config = dict(
    num_attention_heads=4,
    norm_eps=1e-05,
    learning_rate=0.00118,
    weight_decay=0.18,
    train_tokens=1154000000,
)
Each number is 200 + 30 x the weight over its row's rms, rounded and kept within 0 to 999. Layers, rows and columns count from 0. The size before them is the row's rms in percent of the matrix's.

# layer 7 MLP up, 2048x512, rms 0.0487, rows 1-28, columns 128-255
102,201,187,212,209,242,187,133,217,155,185,178,225,235,189,203,205,231,217,215,224,166,228,174,192,173,201,212,240,238,177,175,232,253,228,224,183,219,189,211,271,146,206,195,194,231,189,199,219,189,200,206,272,190,156,211,174,236,252,195,195,174,195,195,225,209,220,264,225,155,189,168,177,214,187,213,232,194,183,214,196,216,146,206,205,222,180,249,205,210,213,189,220,205,201,181,236,218,197,180,170,197,177,175,198,197,161,201,130,181,216,227,201,169,155,213,214,185,202,251,218,219,106,179,234,190,171,231,189
094,204,217,193,217,189,178,186,237,183,179,248,187,216,213,230,218,209,229,259,218,230,194,203,163,178,220,205,242,176,257,213,204,221,223,218,188,180,175,213,199,200,212,218,184,127,214,226,235,183,195,155,212,253,230,213,195,137,221,223,202,171,190,209,162,241,168,166,177,170,217,183,183,264,150,278,237,173,224,143,190,245,197,136,240,230,242,153,226,221,200,213,224,203,222,157,208,180,208,208,164,179,170,208,183,198,234,241,173,230,180,248,236,192,205,203,220,225,184,216,213,168,175,156,195,170,146,222,279
101,220,198,223,254,204,180,245,198,175,189,186,262,172,222,218,246,215,210,155,200,225,209,222,206,168,196,135,210,219,220,188,158,203,189,144,196,187,201,217,181,219,227,198,188,196,194,158,268,152,186,259,221,223,231,193,208,200,180,200,226,205,215,118,220,257,174,255,192,179,186,194,210,201,193,231,224,231,238,232,265,201,233,241,144,170,200,202,151,250,259,190,188,194,186,261,229,193,219,213,203,144,210,213,208,216,238,235,203,156,187,202,240,178,145,190,196,202,209,173,253,256,171,210,228,153,206,192,260
110,244,188,244,177,194,227,238,230,224,189,195,210,174,175,211,268,244,206,191,163,166,204,202,218,179,214,205,252,220,142,233,190,203,198,233,180,281,246,178,171,263,225,192,181,196,227,172,207,222,210,153,228,225,188,241,220,205,178,188,140,236,176,192,216,203,244,178,197,215,181,252,254,236,203,170,207,155,214,196,200,212,224,169,170,194,200,203,200,149,193,167,214,163,165,239,265,175,260,209,134,176,173,145,193,160,186,190,220,193,185,226,193,238,195,188,234,161,190,197,194,200,132,176,218,218,214,182,217
107,194,244,187,165,188,164,200,237,179,201,240,160,174,256,170,247,187,191,163,198,147,232,242,239,249,190,186,193,170,183,184,165,223,177,239,206,198,209,258,229,173,239,222,248,215,210,158,246,178,203,206,200,248,174,212,198,186,259,199,200,186,219,188,215,189,187,200,241,212,215,149,176,204,171,213,171,187,220,227,234,258,191,212,228,177,273,175,252,189,159,192,214,218,159,231,183,233,184,142,256,175,231,159,202,219,190,208,155,233,211,185,180,240,222,213,225,227,201,220,164,253,256,182,193,151,238,163,226
124,139,208,176,253,222,158,194,166,265,162,212,234,217,224,237,185,179,167,173,190,216,195,199,182,194,76,186,164,217,165,204,189,262,244,232,206,257,178,183,189,202,222,181,193,259,152,218,198,179,166,263,191,185,217,196,142,226,164,185,246,213,170,201,190,203,198,251,207,198,222,180,240,201,191,195,210,238,213,194,186,182,171,200,175,171,193,186,212,257,192,191,220,220,192,231,166,142,239,217,229,202,145,140,181,192,208,155,222,190,201,195,201,141,240,193,246,171,182,175,190,195,183,184,221,191,210,179,165
100,216,168,226,181,179,187,197,203,187,215,238,239,170,137,137,190,182,193,223,187,213,240,202,208,216,235,206,161,229,190,202,202,204,203,130,231,205,210,199,185,193,185,162,160,253,185,163,159,177,183,235,172,217,215,162,158,209,225,233,202,230,215,244,234,200,269,178,185,187,207,243,243,223,180,185,140,216,190,217,155,225,221,246,205,172,219,188,186,193,190,177,233,171,221,203,249,192,220,211,194,185,174,215,219,224,189,211,221,166,204,183,230,199,261,239,287,214,238,215,184,165,263,207,253,190,210,192,195
108,161,208,190,195,232,176,271,167,239,197,235,149,182,238,210,208,238,193,170,183,162,229,208,184,211,175,189,150,238,206,215,210,246,222,168,162,234,250,198,238,230,131,199,174,210,210,185,136,228,165,229,208,243,215,261,168,163,227,241,263,216,209,178,276,156,198,165,194,160,217,182,181,190,174,181,172,218,138,193,220,166,171,241,189,243,177,205,229,197,174,209,174,188,188,160,247,240,206,175,181,202,182,169,228,224,158,189,177,223,201,183,169,154,212,173,162,219,206,164,172,224,204,169,192,220,151,150,187
101,227,209,163,191,194,189,204,154,151,233,172,219,230,234,187,250,196,203,268,183,173,229,169,272,219,176,209,193,176,144,200,173,239,194,211,203,197,183,204,154,149,206,197,217,190,244,203,281,197,154,215,175,168,196,172,241,118,156,212,206,199,146,219,180,162,211,243,181,251,190,168,196,200,165,215,184,234,213,241,204,198,180,203,293,228,196,175,150,192,166,214,205,200,204,144,234,188,177,241,220,134,182,163,213,146,192,224,210,210,190,173,200,202,261,172,222,226,144,183,154,137,197,212,226,244,258,134,218
110,204,226,269,192,207,176,193,218,222,192,284,151,222,195,231,218,169,210,236,223,180,200,233,223,202,224,175,245,216,229,194,210,209,183,229,230,185,212,163,176,195,219,222,192,212,242,226,215,240,212,129,258,216,193,211,179,117,141,202,205,192,216,227,221,196,187,184,176,247,202,163,193,179,203,200,214,213,185,236,171,202,234,189,213,214,239,231,192,238,183,177,161,224,188,209,196,202,264,218,212,185,173,249,195,180,208,197,192,202,196,193,202,201,223,141,211,208,227,206,198,210,222,178,233,153,239,232,277
103,261,160,231,187,219,215,156,200,246,208,160,194,149,152,211,175,250,169,220,213,214,211,234,211,156,202,231,219,222,191,149,140,158,198,226,230,191,163,215,222,189,230,198,173,201,261,194,236,241,200,169,205,190,143,167,190,220,215,228,221,184,244,174,153,176,216,164,224,206,169,213,190,195,205,242,201,170,177,144,175,239,188,276,231,178,236,196,251,204,243,198,183,221,218,157,204,176,209,140,172,207,233,222,208,270,136,194,188,235,210,152,259,223,255,195,274,232,218,212,235,155,254,196,263,170,170,235,177
102,211,218,221,186,236,221,163,274,195,179,209,132,203,202,173,228,215,179,197,221,225,257,204,222,203,213,181,257,203,196,187,215,205,160,195,248,209,190,177,199,148,179,203,220,169,193,174,217,221,178,234,213,222,155,174,189,208,183,207,220,170,231,200,225,181,249,212,202,287,179,217,128,242,158,190,136,243,240,255,256,202,241,186,228,229,226,193,210,193,216,201,172,191,192,150,192,185,170,176,170,225,219,168,163,200,240,230,185,161,229,211,240,192,207,228,199,217,165,202,249,231,173,189,229,197,227,228,249
103,200,174,211,167,222,207,228,182,194,194,215,196,208,251,200,215,214,173,200,203,226,254,121,237,208,211,177,206,221,179,253,245,240,212,189,218,200,252,203,171,247,167,178,195,226,137,211,213,188,194,200,213,210,211,156,218,191,238,211,254,219,194,258,187,123,168,221,196,184,207,250,153,194,157,231,212,220,225,194,154,187,212,257,233,185,143,214,242,204,208,205,166,215,206,222,170,180,201,172,202,166,170,196,189,192,191,228,197,238,191,169,243,181,214,200,190,190,216,249,163,157,253,259,182,250,229,186,214
102,253,202,208,174,174,189,166,214,139,202,137,182,205,184,141,190,183,227,171,206,192,171,196,233,151,190,216,168,183,215,184,174,193,263,215,194,150,209,219,196,185,206,177,243,205,188,182,158,139,166,179,229,241,261,219,212,218,228,196,208,210,283,170,214,210,176,172,204,171,175,247,168,202,202,228,160,168,153,202,246,182,229,209,224,165,239,169,171,195,227,165,212,190,167,181,177,153,171,244,140,194,196,151,179,237,212,212,185,239,210,194,194,210,286,169,212,172,217,250,200,205,198,266,226,230,208,162,205
104,208,187,173,220,162,225,239,226,255,243,190,219,218,182,185,228,176,155,188,179,155,207,185,169,211,190,204,168,217,231,165,225,207,197,137,197,277,182,268,241,163,208,175,248,183,214,152,188,222,239,214,219,231,189,219,177,232,190,199,212,245,188,237,221,187,206,202,172,185,190,145,228,180,199,184,239,157,217,199,203,218,210,184,197,158,233,235,251,160,208,200,157,145,202,201,184,236,181,213,210,202,195,185,147,251,188,190,207,180,223,176,199,178,202,186,232,202,194,183,172,249,244,168,241,238,236,214,203
093,233,181,150,221,182,217,211,214,240,207,208,136,157,212,151,244,243,197,159,206,174,226,143,183,228,216,231,213,243,192,159,238,255,169,181,176,235,199,217,195,240,166,209,170,214,223,157,178,167,224,217,198,206,210,166,220,193,200,196,208,204,154,206,218,205,230,207,221,221,228,221,210,204,179,173,184,218,150,222,205,208,195,172,182,196,215,220,207,195,228,213,168,204,176,185,237,170,168,257,158,148,249,168,168,249,214,199,226,174,173,196,249,128,242,238,202,209,245,188,190,142,180,194,197,188,263,108,224
096,198,209,262,215,176,224,225,141,232,210,251,223,261,191,152,239,235,223,242,167,186,183,173,207,170,149,206,172,169,198,180,170,194,162,205,212,225,155,201,249,203,208,181,190,177,218,120,239,190,151,171,178,237,209,201,198,216,214,188,200,221,194,186,201,142,209,262,212,168,181,210,178,219,166,240,216,180,223,227,175,233,219,183,174,214,138,179,192,179,196,178,197,222,157,196,245,174,136,229,212,222,222,189,160,257,220,230,188,211,206,190,281,190,207,207,174,255,219,228,206,248,235,233,210,184,200,209,196
100,150,185,202,223,181,195,257,222,191,198,225,227,179,192,153,147,180,195,186,199,198,227,253,232,177,204,211,155,207,197,183,174,156,231,185,187,179,161,198,179,184,241,210,139,221,231,174,232,197,214,178,245,207,155,189,190,187,178,203,190,132,177,202,200,209,218,183,173,147,222,177,178,255,223,187,209,170,124,195,234,182,186,192,195,155,196,194,211,224,219,213,189,169,202,201,184,209,151,196,193,208,216,222,195,193,216,182,226,224,186,216,209,206,240,187,168,187,180,123,179,239,221,206,209,169,202,186,183
102,187,180,195,273,241,224,231,193,228,209,158,209,214,217,238,233,230,178,187,203,212,162,215,165,261,217,166,217,173,192,175,181,214,178,182,183,188,206,158,173,212,201,152,135,128,196,135,185,167,162,234,181,244,254,180,204,194,166,218,195,222,220,194,203,248,182,219,200,227,258,194,166,154,216,174,228,148,168,215,208,138,190,165,184,151,150,238,167,261,210,224,185,221,156,228,173,177,210,170,182,256,174,205,221,186,210,181,191,231,177,184,241,188,202,260,126,242,169,195,228,172,205,177,203,205,162,272,205
097,213,217,184,222,203,177,224,190,197,211,201,228,165,187,207,188,191,236,226,191,184,240,166,191,195,256,104,181,253,164,207,178,186,265,177,220,201,185,168,207,191,255,226,133,244,241,178,199,174,176,178,242,215,242,134,179,172,180,224,206,203,228,166,208,200,209,188,274,174,234,144,222,210,176,235,215,223,209,237,204,204,176,208,146,214,241,165,243,209,185,186,218,162,219,198,208,211,228,204,183,223,176,211,197,187,132,164,195,167,205,215,170,190,184,209,207,210,188,179,207,168,191,199,215,193,169,182,227
091,191,185,134,148,209,217,219,138,189,220,211,213,179,203,195,162,147,222,144,224,210,239,198,191,184,193,204,182,125,183,215,218,193,196,201,232,185,186,207,226,173,231,171,170,180,165,228,183,176,227,227,190,197,228,188,193,183,184,221,228,175,222,150,172,239,225,220,235,197,221,153,195,215,184,201,173,185,231,152,181,189,182,174,207,218,216,152,165,255,213,187,280,204,217,205,214,241,222,241,212,182,234,231,266,114,240,182,228,216,198,211,219,173,232,183,264,224,163,183,162,279,201,228,204,219,181,197,206
102,238,210,174,250,218,175,204,219,242,211,283,220,218,237,221,227,209,185,199,211,204,260,193,247,228,207,197,152,194,191,226,189,201,146,235,256,156,184,211,217,188,206,195,245,256,202,235,188,219,232,231,213,211,204,220,178,186,213,224,175,149,213,211,289,194,200,190,233,229,166,166,211,234,212,240,187,205,183,207,216,199,186,200,230,167,195,206,223,206,247,197,247,183,177,251,214,238,175,218,196,227,222,249,215,261,187,215,186,176,212,144,172,189,227,190,180,212,214,216,157,261,226,198,205,251,208,212,205
101,254,180,161,268,194,200,221,177,229,217,213,149,177,184,188,228,174,269,244,257,203,164,212,198,217,181,193,198,205,183,203,186,235,232,173,210,254,223,205,169,248,150,204,254,236,202,206,174,204,194,183,187,210,216,209,193,177,224,267,209,195,235,225,202,223,200,238,260,155,264,227,241,163,164,223,241,253,225,179,257,212,198,235,196,216,201,202,211,156,127,185,217,255,214,230,178,190,109,211,224,206,187,158,218,182,196,269,164,180,166,220,189,185,195,143,211,223,238,219,148,162,216,212,184,233,221,204,189
098,172,231,209,191,158,248,156,193,208,207,203,237,105,226,201,194,225,209,202,163,222,283,244,134,220,193,152,220,195,221,206,183,238,196,257,271,194,219,167,189,188,174,224,211,225,117,233,177,198,141,209,279,171,172,154,225,212,210,193,202,218,158,182,206,186,147,197,188,177,173,144,173,236,222,200,274,172,245,214,216,225,161,182,208,245,213,165,176,215,170,186,223,222,215,206,192,150,163,166,272,228,198,241,219,157,225,197,186,215,191,237,184,173,166,207,238,160,182,126,245,152,193,194,210,167,228,150,270
099,236,189,138,272,176,211,174,169,139,213,239,197,192,200,205,198,213,167,177,171,243,204,222,177,218,216,177,189,202,217,196,182,187,193,241,157,220,244,207,239,184,175,225,173,220,225,253,204,253,175,181,228,192,212,275,162,188,191,202,175,196,231,197,184,167,211,228,251,259,196,190,211,232,203,231,212,202,181,205,211,210,209,187,207,229,277,165,216,194,150,236,220,198,181,206,157,157,196,214,204,199,207,178,204,194,292,200,158,222,231,263,174,197,239,161,229,178,212,173,199,253,176,238,216,205,137,179,204
099,232,218,232,146,236,191,212,174,203,174,175,212,253,200,177,218,195,212,171,223,195,199,154,156,137,172,206,224,179,167,208,219,181,224,205,212,189,210,190,250,170,237,220,176,209,215,225,172,131,219,241,158,218,179,194,243,231,189,201,210,215,175,181,204,219,240,205,228,201,224,188,134,192,215,192,270,243,235,197,178,187,178,178,213,214,208,201,250,206,232,176,195,263,209,199,241,226,203,226,262,203,203,222,218,209,209,164,182,192,208,141,239,156,247,203,247,180,217,205,231,212,214,143,219,187,173,213,202
093,209,212,201,154,135,157,167,199,273,185,235,228,198,152,220,181,154,215,181,196,212,146,186,169,212,189,243,232,184,212,204,215,267,212,206,236,166,196,190,200,203,213,165,241,207,158,216,211,167,157,163,213,190,234,186,235,210,158,197,246,207,219,218,201,186,159,216,163,239,201,207,208,223,187,162,177,172,238,225,186,205,146,181,188,184,143,265,195,207,187,169,238,176,184,224,194,202,215,223,213,201,155,203,203,193,226,145,222,161,182,256,200,190,231,192,206,195,211,238,211,189,225,211,121,228,155,236,223
099,208,260,204,221,227,222,188,183,214,192,185,159,220,196,155,192,141,229,219,258,213,211,146,252,169,198,204,147,220,206,196,233,237,191,200,157,160,202,206,189,194,207,251,271,192,188,227,211,205,192,201,235,185,244,181,191,245,168,206,176,192,177,210,198,140,201,183,192,182,238,237,201,221,146,211,202,163,195,185,163,246,158,220,146,153,178,149,161,176,159,193,178,162,180,157,235,215,247,231,165,186,190,184,182,208,236,228,195,193,190,163,226,257,153,207,236,178,161,171,194,180,212,192,181,178,171,217,225
# layer 7 MLP down (transposed), 2048x512, rms 0.0544, rows 1-27, columns 128-255
096,226,200,216,183,188,211,197,252,208,209,192,202,185,156,187,237,204,206,145,212,229,202,248,193,211,228,187,215,235,178,184,184,207,193,165,256,192,197,269,218,203,257,238,215,242,203,219,253,220,237,191,206,147,166,188,241,178,157,166,222,206,221,175,157,164,178,221,217,224,233,167,209,202,215,203,199,198,170,213,192,245,233,228,127,234,236,170,169,222,190,170,151,203,159,240,201,172,192,205,210,183,227,231,160,199,179,149,190,204,157,192,197,194,140,141,150,205,233,233,182,220,209,214,192,196,195,199,280
097,230,206,192,151,179,194,188,209,195,174,163,226,137,186,229,218,197,180,185,222,192,174,194,204,202,168,199,193,199,187,261,203,174,213,190,241,204,222,199,218,203,200,182,176,212,226,213,198,195,243,257,180,199,227,185,234,179,208,119,241,221,227,171,178,233,195,217,200,185,226,178,196,189,237,209,197,200,165,238,204,199,249,279,169,127,211,314,191,178,163,206,235,246,185,189,191,221,203,214,228,255,195,212,185,216,175,108,222,237,183,166,160,179,206,155,241,220,205,183,167,211,185,216,234,250,197,196,163
085,190,151,233,229,210,162,178,175,205,194,147,121,190,188,186,154,168,220,196,217,172,182,210,263,195,210,192,237,215,214,217,161,156,203,190,237,179,141,169,214,181,207,211,239,262,200,200,174,255,200,202,206,142,234,206,187,240,183,195,207,188,235,154,178,245,155,191,229,220,166,205,212,150,234,167,188,229,214,197,181,209,200,152,168,169,257,202,235,181,230,206,205,183,141,202,209,208,231,160,212,177,245,173,207,218,226,214,207,244,196,240,233,184,229,210,253,182,153,152,180,208,162,153,195,134,225,191,222
102,197,232,174,167,194,188,206,245,251,234,237,226,227,173,124,227,217,198,159,210,159,170,231,232,165,265,194,185,184,185,182,172,232,164,195,180,218,229,166,196,241,174,208,188,238,205,217,234,201,184,245,183,236,240,176,178,219,191,143,262,179,216,161,179,201,244,233,228,212,184,212,233,163,236,204,163,182,159,233,199,153,182,173,206,233,179,208,188,190,174,227,187,173,183,204,190,195,159,198,213,176,230,202,258,207,129,217,155,204,219,140,239,177,213,171,187,174,195,210,221,227,217,179,200,166,220,180,191
097,214,189,187,195,150,173,160,253,207,265,214,177,242,231,217,217,195,118,162,243,231,242,221,216,196,190,190,191,227,204,215,212,147,196,213,183,145,232,201,164,225,194,237,204,175,176,221,202,213,189,230,200,215,214,161,207,245,187,219,208,162,196,192,182,199,198,165,184,207,238,188,226,163,203,218,201,192,223,158,216,202,217,183,170,238,197,239,168,186,207,195,247,226,206,225,189,272,188,217,207,166,212,110,176,230,255,166,171,164,182,172,226,175,210,197,258,163,219,130,200,202,199,225,168,188,194,189,163
126,125,188,192,197,174,162,217,188,236,171,249,160,207,212,193,227,202,160,240,223,209,145,203,221,167,143,162,200,205,193,193,218,195,200,208,198,163,163,204,200,192,240,190,170,214,187,202,203,213,132,250,163,223,192,215,152,223,186,179,176,222,182,221,228,238,181,205,164,254,186,171,199,175,227,201,150,166,221,201,157,186,181,224,187,204,230,143,188,176,204,177,204,198,206,140,188,153,253,287,204,196,184,118,183,237,193,172,217,163,225,207,155,179,174,237,208,213,201,213,205,216,210,181,196,227,254,149,214
092,218,231,148,238,215,197,200,177,220,193,228,134,192,168,252,215,214,201,161,197,191,180,195,153,210,189,199,216,231,196,164,202,172,192,210,125,173,139,168,183,198,211,218,219,164,238,202,245,218,182,191,216,221,235,206,148,170,164,204,184,206,249,198,209,177,194,206,183,166,192,178,162,164,177,171,228,179,186,201,175,201,211,204,228,231,196,192,182,148,184,228,169,210,239,197,141,181,216,201,220,274,202,178,209,171,252,236,210,206,217,190,151,160,149,209,158,175,171,201,225,209,175,181,163,223,234,138,231
100,204,207,221,216,221,251,192,273,181,175,230,172,218,162,233,197,203,215,170,189,217,229,204,176,194,187,200,216,183,218,188,123,183,207,206,202,164,221,202,230,193,219,192,148,218,257,176,182,177,221,168,179,172,189,174,198,225,180,200,199,253,215,198,224,158,222,200,184,170,196,231,213,172,216,197,206,144,152,226,202,240,214,241,169,144,206,211,216,202,197,191,200,186,264,185,192,175,206,150,174,264,169,194,174,195,236,229,245,163,191,242,237,188,200,212,203,186,248,171,224,181,171,158,186,212,240,194,196
107,190,204,239,239,195,207,170,232,200,209,223,238,216,125,219,184,188,218,175,169,229,198,195,202,203,177,173,199,152,173,185,166,212,303,207,188,144,235,168,196,207,200,215,221,232,235,163,218,214,216,167,210,159,216,211,136,206,185,212,194,181,178,268,277,204,226,202,202,241,222,158,230,192,226,217,271,225,173,178,166,249,202,181,206,270,233,146,237,222,239,193,255,188,187,206,197,158,187,218,230,234,189,295,222,153,185,177,206,198,166,273,220,214,209,186,83,204,218,190,237,226,159,201,178,198,197,198,222
099,183,203,207,197,177,184,188,231,181,208,266,133,192,215,221,207,175,194,236,171,225,213,125,205,139,244,175,235,209,215,242,122,227,184,220,234,223,174,245,211,184,226,227,181,228,228,166,185,174,185,238,246,233,164,212,229,167,186,208,194,138,173,212,226,183,149,170,201,202,194,232,161,137,168,195,225,210,213,208,205,172,296,194,204,228,195,194,151,203,184,248,195,195,260,204,181,211,225,220,168,189,195,167,206,211,211,232,176,178,152,217,184,239,114,257,217,155,155,172,206,206,240,227,218,166,264,199,212
100,198,230,222,186,214,169,188,207,214,163,175,198,160,174,174,214,225,197,183,200,163,231,225,177,168,257,200,233,233,173,172,174,219,187,206,221,251,188,182,192,156,152,157,134,194,153,200,130,208,235,134,233,178,185,151,172,158,215,189,171,264,199,227,223,209,212,217,227,170,170,238,197,172,204,234,210,177,182,221,178,217,208,241,189,227,216,239,156,199,187,208,231,164,212,210,209,229,179,177,217,201,133,181,195,150,184,207,230,213,173,215,160,236,200,195,196,213,190,226,206,218,191,211,206,230,179,223,193
091,172,185,126,179,211,169,177,208,210,194,219,234,154,254,206,259,263,206,210,177,169,215,243,221,207,156,244,199,167,196,155,213,145,152,238,209,180,251,200,241,228,195,181,180,224,162,213,174,191,187,181,142,227,221,210,223,168,209,193,251,210,152,189,227,223,169,190,174,210,225,185,203,180,209,232,236,189,152,167,203,202,210,214,232,222,206,181,177,193,190,247,212,168,168,226,151,260,226,218,153,200,201,204,232,197,222,210,221,196,182,228,230,205,224,268,168,227,208,234,135,194,213,221,222,243,207,224,217
096,254,188,215,185,200,205,149,227,167,252,186,187,248,172,159,175,159,190,198,215,226,203,218,204,160,156,196,214,231,211,176,189,164,130,198,182,178,152,284,217,171,199,234,156,234,248,223,258,158,143,191,203,198,144,207,241,204,214,227,182,214,207,182,192,207,184,241,240,232,197,221,224,192,185,170,166,183,183,194,233,179,161,155,157,207,195,213,163,205,222,215,167,200,184,144,184,213,182,168,196,220,181,203,154,248,271,211,118,158,201,191,198,154,203,206,200,208,193,215,226,215,159,189,191,188,186,171,183
097,231,184,195,165,178,197,204,182,164,213,291,181,162,208,196,178,187,201,180,206,173,229,159,177,178,202,207,208,215,231,195,173,232,225,190,189,224,196,186,220,193,226,204,230,183,245,148,197,235,144,167,234,211,167,238,160,207,222,199,252,290,231,203,241,174,217,162,233,202,183,213,194,171,198,215,195,261,149,191,189,243,180,160,183,223,225,221,200,239,136,197,204,190,174,186,168,176,172,156,200,171,206,171,175,151,206,195,193,185,150,207,228,213,224,213,194,171,233,213,197,278,171,214,178,245,191,166,163
102,175,204,167,202,165,206,162,219,141,229,204,251,146,221,160,210,165,167,193,144,200,204,173,194,155,220,168,182,202,215,259,164,207,195,173,176,202,212,180,210,245,196,215,243,202,143,184,202,193,263,166,182,137,179,198,192,227,221,167,194,242,228,143,213,242,211,220,183,196,190,234,230,227,182,183,189,208,236,166,166,237,237,199,187,192,131,195,206,197,182,236,203,186,200,199,232,219,221,221,214,157,186,208,256,225,179,210,224,203,190,210,196,222,180,185,166,162,186,165,197,266,254,234,201,194,185,240,213
108,192,190,201,198,237,194,223,212,166,164,191,298,223,144,187,234,209,190,194,179,198,175,213,204,224,197,193,274,128,160,257,162,217,202,216,184,175,213,185,195,211,254,172,205,265,175,132,157,235,227,215,215,216,206,220,106,189,163,156,122,221,291,196,193,144,224,198,208,193,178,211,203,190,202,199,183,177,227,205,199,249,187,219,185,229,231,186,213,148,210,187,160,218,227,122,160,193,220,190,217,206,162,241,180,148,168,200,202,207,221,198,201,230,227,182,257,176,206,196,214,229,227,184,190,175,126,210,216
107,179,215,159,201,158,175,197,263,217,155,204,203,188,200,176,211,173,211,188,172,157,208,212,239,208,248,148,198,220,204,245,199,239,222,193,183,242,208,112,223,243,177,204,218,156,151,182,159,220,277,191,206,208,144,245,233,157,200,256,181,228,135,298,217,208,135,179,217,191,220,177,197,186,176,237,205,235,231,196,242,267,204,234,179,203,227,157,220,215,210,188,176,212,256,151,183,132,190,256,200,192,183,236,214,162,232,213,240,202,231,206,148,219,223,209,201,214,235,180,184,213,180,192,200,224,204,198,198
095,210,169,213,221,240,169,151,203,241,231,121,210,196,235,193,227,202,174,223,156,185,207,167,179,209,277,237,197,201,176,184,216,193,232,135,205,225,190,209,176,174,168,201,204,136,226,238,179,173,180,224,201,277,234,221,146,183,209,248,228,232,110,232,170,243,198,198,256,242,113,230,226,196,265,189,159,198,282,199,180,216,196,205,211,216,243,214,188,191,197,211,150,226,191,218,192,191,226,282,206,169,225,126,192,206,202,236,165,235,222,180,215,203,183,246,231,221,198,192,216,220,150,190,211,234,255,160,146
101,226,222,215,177,205,195,249,264,187,199,192,174,166,204,169,245,202,228,196,192,227,190,189,184,199,261,181,254,173,244,236,148,174,194,160,158,214,209,190,216,252,207,185,194,219,160,184,228,168,232,176,227,226,275,146,176,127,232,176,190,190,177,239,178,174,275,180,255,168,187,222,251,195,200,203,176,240,180,171,237,177,236,222,156,164,199,189,186,209,209,173,194,162,204,177,152,232,252,237,224,186,189,201,180,215,269,222,191,285,151,216,208,187,217,248,172,172,198,197,218,195,231,190,194,208,167,199,210
104,190,178,203,203,172,197,215,245,174,193,185,195,214,218,187,221,172,202,196,213,217,195,224,160,212,198,162,197,259,238,250,225,201,164,192,187,180,207,181,224,215,185,224,243,174,183,239,209,237,178,187,209,207,187,234,226,232,258,192,218,174,208,194,229,203,160,206,186,149,172,174,173,213,194,192,216,219,208,220,205,215,254,218,184,217,206,227,243,207,258,208,225,197,226,155,163,195,147,212,195,193,212,188,199,179,225,194,194,228,177,182,194,169,145,238,168,241,250,245,169,213,237,191,208,207,197,191,222
091,209,232,227,212,154,201,197,201,177,204,206,163,212,239,133,243,232,232,210,142,184,172,231,169,190,222,201,230,210,263,189,181,197,140,227,174,195,240,185,209,266,189,222,187,192,140,174,180,217,179,169,208,235,168,147,215,214,181,183,170,209,178,246,221,184,189,167,174,171,176,148,221,187,241,139,256,152,225,219,225,187,198,203,152,202,178,209,229,222,111,193,213,166,208,219,194,258,153,177,179,201,188,214,131,188,259,169,213,206,192,182,238,230,200,218,199,211,155,204,221,220,236,241,187,210,206,216,179
096,191,256,174,157,214,201,196,194,144,227,219,151,171,215,239,177,154,186,169,212,168,203,217,221,201,196,203,213,188,265,206,192,228,201,194,189,136,185,216,176,208,217,203,162,210,200,197,216,181,189,207,184,230,254,175,259,173,212,240,200,257,176,226,202,195,194,199,214,224,176,210,196,197,251,186,233,186,207,229,192,202,180,275,155,224,151,196,248,162,183,220,236,227,215,211,226,177,219,229,184,210,207,171,187,198,188,190,204,153,160,255,150,223,192,233,175,215,240,193,205,178,206,179,168,224,208,200,217
098,230,170,252,167,177,202,232,229,194,196,197,161,212,202,147,178,204,167,233,161,195,126,164,156,201,211,179,238,155,184,176,198,227,233,173,153,214,175,208,184,214,231,160,173,216,137,199,195,190,201,145,180,166,188,183,234,180,247,236,228,214,208,185,231,200,149,230,170,166,204,192,209,203,176,202,128,205,195,173,205,182,256,218,209,235,131,228,218,194,160,245,189,231,191,218,244,157,152,179,200,168,183,218,205,258,237,243,183,194,185,207,191,194,160,174,216,213,203,189,187,214,185,168,181,234,204,252,213
094,202,173,226,194,233,130,219,223,161,179,215,120,264,216,164,211,168,174,200,142,190,173,201,208,213,158,222,229,231,192,191,210,194,209,170,198,200,212,197,180,213,240,228,217,201,223,203,210,148,201,208,160,213,193,230,206,204,149,171,210,148,187,177,185,241,234,200,194,240,236,235,222,181,189,197,131,245,260,172,163,224,232,246,216,160,221,258,196,245,205,182,223,194,185,198,218,174,231,227,195,124,202,222,209,192,203,240,229,215,229,190,174,254,192,197,239,244,256,175,185,204,156,205,271,211,231,192,170
099,151,194,188,214,182,109,164,177,251,220,180,242,231,176,160,183,225,207,192,179,170,246,185,230,197,243,213,135,222,227,209,177,193,129,198,238,141,155,178,236,181,195,181,250,192,247,172,184,150,158,237,152,208,206,195,170,239,186,206,247,196,203,195,232,188,234,246,228,198,230,199,215,175,218,163,189,113,170,230,167,147,170,252,212,208,147,209,165,201,229,190,233,229,238,178,213,233,189,222,201,240,240,227,270,253,170,173,214,176,188,177,171,190,223,222,186,248,148,161,223,228,175,231,140,219,251,183,198
098,249,276,229,206,216,227,177,151,168,214,191,239,177,201,194,179,184,201,232,202,165,197,189,175,199,186,173,187,196,166,173,193,151,210,170,166,197,176,220,153,230,168,208,263,228,186,153,210,210,184,136,163,241,182,209,205,218,209,215,208,202,152,280,209,235,216,173,200,180,178,147,266,178,246,212,171,244,237,197,209,181,190,220,205,259,234,230,206,193,219,189,221,119,209,215,220,190,213,195,171,256,174,166,201,235,214,198,169,191,148,197,159,226,237,228,236,221,219,199,174,218,177,209,142,227,243,191,205
115,204,236,206,209,209,177,190,246,91,194,176,285,163,188,181,186,225,201,248,182,165,204,255,274,203,230,172,175,221,201,155,196,213,225,190,163,194,199,186,215,170,184,205,161,191,256,216,188,204,175,220,232,234,176,183,212,203,214,269,173,124,181,220,165,235,247,265,216,182,176,180,203,242,220,178,209,226,213,219,187,127,243,245,233,188,220,182,202,178,236,190,177,236,187,182,229,145,242,187,179,212,192,242,149,195,192,173,224,175,214,238,176,213,187,184,169,146,156,191,184,195,198,212,184,202,246,191,184